Weights of a small GPT-style language model, trained from scratch on English Wikipedia.
Size: width 192, vocabulary 1906, 6.01M parameters.
Architecture: RMSNorm before each block, untied embeddings, local attention windows, shifted keys, capped logits.
Training: a variant of Muon for these matrices, 206M tokens, 13871 steps.
Each number is 500 + 50 x the weight over its row's rms, rounded and kept within 0 to 999. Layers, rows and columns count from 0. Numbers have three digits each. The size before them is the row's rms in percent of the matrix's.

# layer 5 MLP gate, 448x192, rms 0.0939, rows 350-393, columns 0-47
106:494466552449514555512511505527548387458514552499525514481478568508456503401461528519498441531551624552484539502499499552515478529531437530479445
104:469465433535489396566526560555467502491520482501600418496493422481443458552464495498552501521482455517413570594506445489478497437482456521526506
097:445456429400558532530517477528600524422449397491490508554527511510491474440453484454520548434563501471455521538527432459375492514636487516540547
105:462502574547416386509419540496519495482507493504468542570457530497420527533493507552528577523563477498539428366433480479436477511483488475529513
098:573580524560521525573527562553493497456474504501551547559499498518555446480397466463546516414552465449439591488524491450411457497504443525536536
103:528452396551491419478441530561484484457488571491426497511476551492487450505421537519441509450448525442349490425491533563465469443533452548534503
101:411479468538468487453417562486597491557499476404359533491501547548530482455522553534478549610433428517544467427511621554527483556513397449560396
104:531595516570436385488514527458478488528447509409493597545390548530498418461528428502439459477475489424487465562502624526645548429499506429496482
110:511532504442450482594529536507498412465436520494419545518458507384508560566559497534510481470452550459536491438507485637457587428508533543447579
102:498481501471467487440524485521527484483460425552517531499514444533472464504399544466502512478421526543535439476440454482564445469545453485495513
098:463550511529470442436487498487527438461518450528486499512520557456500493480442544493539409431502447470698519428585514499447468568519521494504427
101:526465405543592490544480420503476505411491527591463496508534510479452450558381465515499429401443478467486471536530565432572478521512418623456392
109:457360427569512420418493548469516443443491507551457451492553517521478503452435513513610427510588486588466548557579448522593488536473428426538489
092:494560556483454452323396443482472560550520485445470482583520461499451538492508540590631454467522524427546479584466492502427535554455448534511414
102:571581599600473460446531548459553435468463489520468456507504547465535396477555439552576461482419546538486415534462514529538458510537548566436477
101:471424544473434457547507543476461565522472522512506512608517450527511423514497488543535532459518459582485414492516534482497468506420480559484542
095:534457543486420502529564495532550557412530540584519497506497507461452441473375552538527461491555525501496537494482468516560491395501411590511507
097:573546537470509572543542477526455529445463436556612515410503531483535499601588544451538503574413494556564561455502448501534586563503474446457477
098:470442521570401482477459537457411474437533509440586457508533540464523362431538518484481438489503508542449407456562484428535540549465500581440567
099:390462462531529497585581487451484442524465449435488480448546553368503547492479565629526531479506537473459476535453485540530590426492483446501544
094:413451519491458485475505513508479487494562513412581552545433554447458383529519466528509587518542396551491555430555461468511430515421550590501556
097:464590474475481532529544533550572533464469519468469392492503504481587521597449489480444421495479581490452524606481489491479537532469462490462576
097:456614491500490514559512504527476502451594477512551548472540414491591417496494559577503504449483546514428529556527600424413506519609502425555500
098:410596416421526412408613547417503518405499488608617543535527548518470474501543535581477486412527536525543547538474522476491467538480581559428504
109:493510592431484592573535486444481505497496468546482455474519443436489456520429443487437459585568560472504557560569521503530587442472517582583470
094:498467462462494478438423408461505496442552479556555474469536521422451499434505537603511563541554529546435443442438500539512547399596516495535520
104:521420607542486516438478453495497505363460532509499540483620488460461476466509453480521545563375596527393474454540542499496510506437504442559453
102:475509509442481504532523482538566503441487462528472516460525548478516441486478516432513496437435458596456482443494572505436563480498546476493577
094:466459519531458546427435494490484352494469480433488475517539585532536486531490543586515548435437525545471485593483502497450375486501417581546538
094:433541592549543489457564530580462497500538429475415380480530530527518520394539519609541562519505507524487418541464397537404543506509413571533549
105:538516539536503476458478491613564411473430415514535449468386459494593406521519442459540486490544474452505531507489485472485598524562552414546441
110:397392511583544489499487583584577416469407490496424535534499491516499482460395538505498390539605584535464572452541508519522532551520506501509594
092:555561470429490399447538524533408404537473574507547515481480508523410454450401487499448522520528483527504453534574497533519628549498482538497545
103:451600633479466464470494483557514475623431543402490555482483484420620539525542550529550448462547471447480516459575518544511411494450503558559474
100:452541487529474615502503601462512498507491454474468527477569453496446510445490488546514560540440523532466491555468471567484473470569504578497529
103:511439537533481507461468537414499601496454551475525547504521474486362465489453514535523510533564450585433492529537587504563446523518438550529536
094:489505437580569491511482553537465573438417474416598466486500449571500528556487488503289465490558447560498482452581575507436531498427527477567528
104:523419485450414463538568478438496609511500458509538461482549550466530571488476436484414471508521536584528416530482519487484573503492487460416485
105:414512500590442443486495532490549466491440496517459364530550531458470503468486488596417556608546461479478550382497517453543625433533585515494529
094:460557505495499534484476568496465542543520645524498539511466559515596510495505508396526468517515523510441505511481529572517492469492437496530479
096:437394478529553504490494588408466439494441533488467437452530562552468476504473579469485506528442569457512555410526495473449482507460477506604464
101:503527480478478546444396535557464411476507576460473451481492532511551464491518532499538455442449507502504468510517471511531409486484522544488479
101:518407470469469557502530422536533473460551417516429617571537542521462499439508539567364522585562568496495506565519597570465453453423476455506508
107:568534534536518474507488512375485564404448448530509554588628497538588520501527477522585546510542537564473475567425494532445520462509421550534536
# layer 5 MLP up, 448x192, rms 0.0961, rows 350-393, columns 0-47
104:503528424659437480431469566468461560512572472500460475519463544479458410447480553481574520568532471509597489570507476570615519510513542516547441
100:476550512538474471460446550522460531587493536498561464467479552592404444511458527484550489513550520441538410405568542588463564488464530581496532
102:448492468422509573502512558435512492458562476461543496474478480432496541360474439508528519547527595484537449566562505430541433439515427522594503
101:484439482549489449448451504521503513465527531448439514557426534534491475576584535431466440540427460466554453570521525554530518456444570548462495
095:423536548434490559532407525404581518547463491442470560415424520522498523518546518591461445521565506448405461566498436500414489472526474496519414
098:367505507535481444541543487402527479562465475528560592504601416472482508515481415544552567409382461483477454409505482512457396457545473542476446
107:493662421503460479525548517512470487572495462492521537509518551497626385450507495521488530518525475432547416594420451529562436486566475516531476
104:475546520395470504475384509499451582486476516439454472527424490458477568496530484532491568515450358596499526424539476506410553444459550475518493
108:574569392553441514534550471485548485456475532503496491474490485470396464516492475452554476536470494578443474571484384506569523522518544515525493
109:426464531485567458507582484478364522432518510572497546515519488465396466559491452594458580436493486443464507563452531523501511570409607600512496
102:450553584522492501502437499538486509495494522495418404521471550575537573475458488436509579474432424457486502578526606422418491456555603424501388
100:443506570584554468433571497418444511471523584471441488520485499454469516521499485495484432451400501521485456440525511491452480482489473445464520
113:559472486437552377506526593499552548513509444454606464501425498590566531591455405477494518443519438410548524396509495474474508464444491468479603
098:458516519524408540501420488484421515410509537442468425535528568450517418509503563496492497514545625499508479492421533498379494403480552496399501
101:559513485466537529376469554471434594508523476499491503458530522515502398463546563468496484554541542514540500506516539467440510566500485502475559
107:527469535511479553493423418407468545539541453480535513500517395501518558435549510553538428488480537471516465471466481489566473561539485511536506
085:558598453535422452449510426508491473482563552500521427470536572546529550471479555604525446467437548466442498525537514524507399518426443549512534
103:560514373476548481471509472468471594505430444459638458478447496471610495546474537478557517511528438472490537508495424473525463454492568443452443
099:507502438445504396508469442465493488555572533538469518555539579545526516500525474504481469567552444532570483502518394494543427519492518424566475
104:544520552529432561538440545418527496483495549463441485588452492543511539462506514429463497484496536578610468418532382537551442465490376538507422
092:485565626468535484534469482512483511442430520513478453459569407517490504490542505571611477519462394452576475601416466620467563525515552457520583
095:512459471561609475416472481469420500588526380573583509594505463529527520458437530499538562486448571536466471517571532478450424550502512476392492
094:553443432489496492478459509587510544432437530464546510443446470475476460557400484478494383387565486549491421544446518459440453576471477581408469
100:505521520554547574542521558470513487595482601465565473533476481467469576442461561472513418522456450519515453540457541438505461480517516500451457
102:514521512486519466578602516489471579541558464570493505505463467515524561504375556483456455459458469452436440524542457530486519585497402536586548
092:431402426502470525554460494506432527483459703497496446507447489583561550534532454487533424468564474536510520526486442516496488476547558533487408
104:502511512422533459530632609507605453507479558387424593505522516562525491529508434502463525471515462532442382443443421465386557442496430403586486
101:531500495467474492559548520385463449629473503506479503513498498457482553513553409482477551502492471531434393451454472645448470493520526501477413
105:450395478454485497558557449531516501500572473493425540481441446455511598532551474492484611447394421468534459523519454447467547385518444464525476
099:423506464569440415449542534483570458487494497538550501480550537557576488449441504496451529525472606498507561545504360502504543493505468511521430
102:489397546589485409516505542479524391471472512506497506472594535460564463490424458485502524553459539478541483496507536528482582510523516610604499
103:558413481502511519500551613596422478523454548595489540537449565509479487418583448498467477540483588537537420531573520550489485521460450465474514
101:568541428486434520577529477572593431522520508541514484473493479486463573481546476569580522598589543529514521563517485512503501475486540469449601
102:517503427436546605477519519471494538563502508468606594528341490581526516531558597418406514556463522583480530501461536499491457483495560364499543
103:464478480523567475474473533496425455485538555500479464454464490459481604582413438422466545531404547559498494530534504576592495530407460515445552
108:494497462450484586444541584568580420542420546504412510463446559466480564541593453552526535477495556534480416459616506522529513454463387497537409
095:611503579535504514570490551469551507458516487473427480461570455456490485533445621475413563566488486539582534430480477467545519574542522447535563
102:371459501449504573481408467478422543526515519431482496582549475633429445505427506487489545474466518438524461444471514544458434533480522546449495
108:468521514527607516404446490529456493474434468472529529577545400660566552444552537490585551571482531531542543537521526530527468570515455434482464
103:515474562553398471483533466543451515553429528463570507471543490441492524583356531472523500570505473431569452446517554499463470524510498531468548
090:560465524420554590568517468395488534519538478440494541388524461450559515440490437447470523489465573614382459451594497421513561507447515508584449
099:546563497473510473544509543496478553512461563563510438585545512527433555566568444558562504469439440357582535544513579522583512505518442554495448
093:527566521446477548455506462469465487575621536477508558455526531435587520470473515618501482604495463392628501420415500477462473591577532530390467
102:450421535547398481538501507451518462521551517553552497401547550541551532493529548599486418505479554412574453589499534452456553425533652592423481
# layer 5 MLP down (transposed), 448x192, rms 0.179, rows 350-393, columns 0-47
104:523527389484453449498483566527430427447481504555501567514502476564543505492505420625499503521531470495477484621501494529575485465529525544515543
103:582593420525546543518471457477442494551416537481516490529456519473427544473447387471488456524484492446529485529585502470540545463558508490550613
104:479524571493545468492464557445486510542538588458536471416410499486534489443462569542527465456509514512458556566572597471523431476454445484466532
100:481435577512509527417529550444458492419389505486547446546425530485454557467508544479509500497526415532580486484530551491379517453417519434524443
091:470585551516419480497505466463446514515558468553527550559685506437505523521460524511469458473399512407471514479508563463409441456472481491496582
101:467473502494524484491537531429419475532543550526577453542506547570495480487428559412541452484486514508474528523473478500590540493594497555394586
093:418325498515599618513499525570579531528513525481482523407548391494484519469506480458467505507566507481477484418481470446546491452415529544519557
100:476476504579573472450576425499446422595562467546543487532565472463406579447466474495549497530497403439478540462482437432461513535463564529490501
109:542516499447522513560466504497460436439499382504511491395562473411467549402461510499502491569396501547458494508604426403452516440456449490461575
101:497543481537491566562444445586486511563472459398542596471460481567446478390443414404441455503463493416471482439527512536573526465515456481468539
099:522512476523427497444431578485553625523503500452453524481483470509498552503515521545439477486532534496460493593457543421405588529546462526485569
099:479486475455544585467497472499466592516549541480424510368371463469408491497508602487517560526444455502397392441485535575500503482556461473469498
104:413546460502504384536424485459453475515500491505438417505532554476561450490556429522543568521458446424476463504585578523489494546488536545475429
106:544483491531565484416419553527496531538474481501536509476487560484522556534548509578576468496490569526545476574546547566488463501479448495546475
092:469621446356487551522400472580543491499502444556579413504485499612546586593496522476434408511477514645430429479439533549457471414486554463441559
100:471466492400479567499468512508547538483470577422510497431455539604491481478561454588588533536513595575478474586495455529437461623546437495538425
099:567445530505411497493569488619404504567470580550497602497495554596478422438526564599677453493522428595472486531498492534582422488462351551466527
098:408443513495486557550496479534517462544586484506472509580507437476505446597539544582544362492531461505539458420504541457585417458510563545526457
097:537496553481452557535441535548543518427456516570425523480486544479548542490482499508504510444593454525494446557511440479449512441441449572486510
101:506503513562594507483520528578501550469465445562479524518544424498483552429522467469539549554425555506451448430583417470521491436516450412578454
098:536597522530470583429496503427527482443491550522577516530486425465521525512376489530456528459484523491508544416479537470514534480527486426531505
103:514485452496580555524467599564492393530581524500522526482385565509486498468544494452609430521526468405470491481507517532478482485547522560597449
096:513615571513460538538449494465547447514470573536487536541514573457447594511476484489540494487527439510530473496562485512523507532481512389470485
096:483593527534514490479412526457469456593421459480457513441440501480542447470503455518507464601432462440369524483455412542534462511500463518526458
106:458543418495515434474532458433486511411565434535430470590439538411523532444484503549545666501437551469501454389510468490483519504488466549549477
101:512439406556511487429562490449411484600512518434533420499539463508505475489516426537463502393491471544483502446528562429479471442442504551505536
100:508520518668505570478449526681555500444502507517564471573471549464520536439491489516497543543441541604526537507502482524501525436560490567576388
103:531541498562473519488501524541560475545518537407496479579505528449563426461510501530521524513538543458472567518477535579566565497558425437526498
097:524470470573499563552502540436516580575561568456518629411500475524507559483530516473525490541515544551475605523457439486355458483500553558505446
102:482468526534548498372451511531485520491457512511436491480456453526466529486541551499489533529485515437605527397418490479550421438530409502615518
096:563454555464528391488569402401494594418512486397578474515499551482578581510535451544477509515450541522507514478467514497434518507461505549504438
101:493451538530465507514508439420551542378510427450424449456464467499451551432481563492529539446504541557508522508551471493438445560548457450511521
097:534444452588495547492556450561455535519516477478455532552424465465457553462467444492587484477478450606563572435463490569526502588550473543460454
103:518585530503506515520572542484558492537542521512525506524421480369420541499456486463382391581567545501504510527500523519480497581447618478503486
098:481550491370476542464457519508475540591584591480454502432521503565473475538500466514511518469525448391464549481669429513452446509519559508469545
106:534506469520578559514464481530476585483513471465507437501604522473428618520576603428496440512457521527532470542499469483551496472516395548500475
105:412483510469548583454483584461523445507542520536513503537541524492604461576495555586556403463349488510529566505419493442481547539488443535489484
100:458433469431487483522512462453400551461494474514557574600481530504490533479483403512435500570639431531500444545584557472500450547505459491443526
111:486563431555596524529516527516400535481453537538576618487443536501426582412536472506428574442527456510425470492503452525524424515430426468503476
097:547564546491532519489478504463508497381581521511463492567497542519548440464570402520485512485532486535489480567527524555574455538468527557462455
104:456464476482511497462549527486536506508477585619572461502491574537459526501464527428531569434431479515561497573554425468573486573495521528507510
098:547464529503539434535560441509453533396549465496524467538471550486557472596524481403452537460441557448543515535517536553498487506471490477498429
097:546471500445477533541539586464547457460521389476579591501597562476587539506396503574496507565522478522555506414484572444501493459527519449508520
099:432507582458480529513421493557637498464426620384481481540444472482429484457456498471509471395495562488432516546480468438540430527471465423559513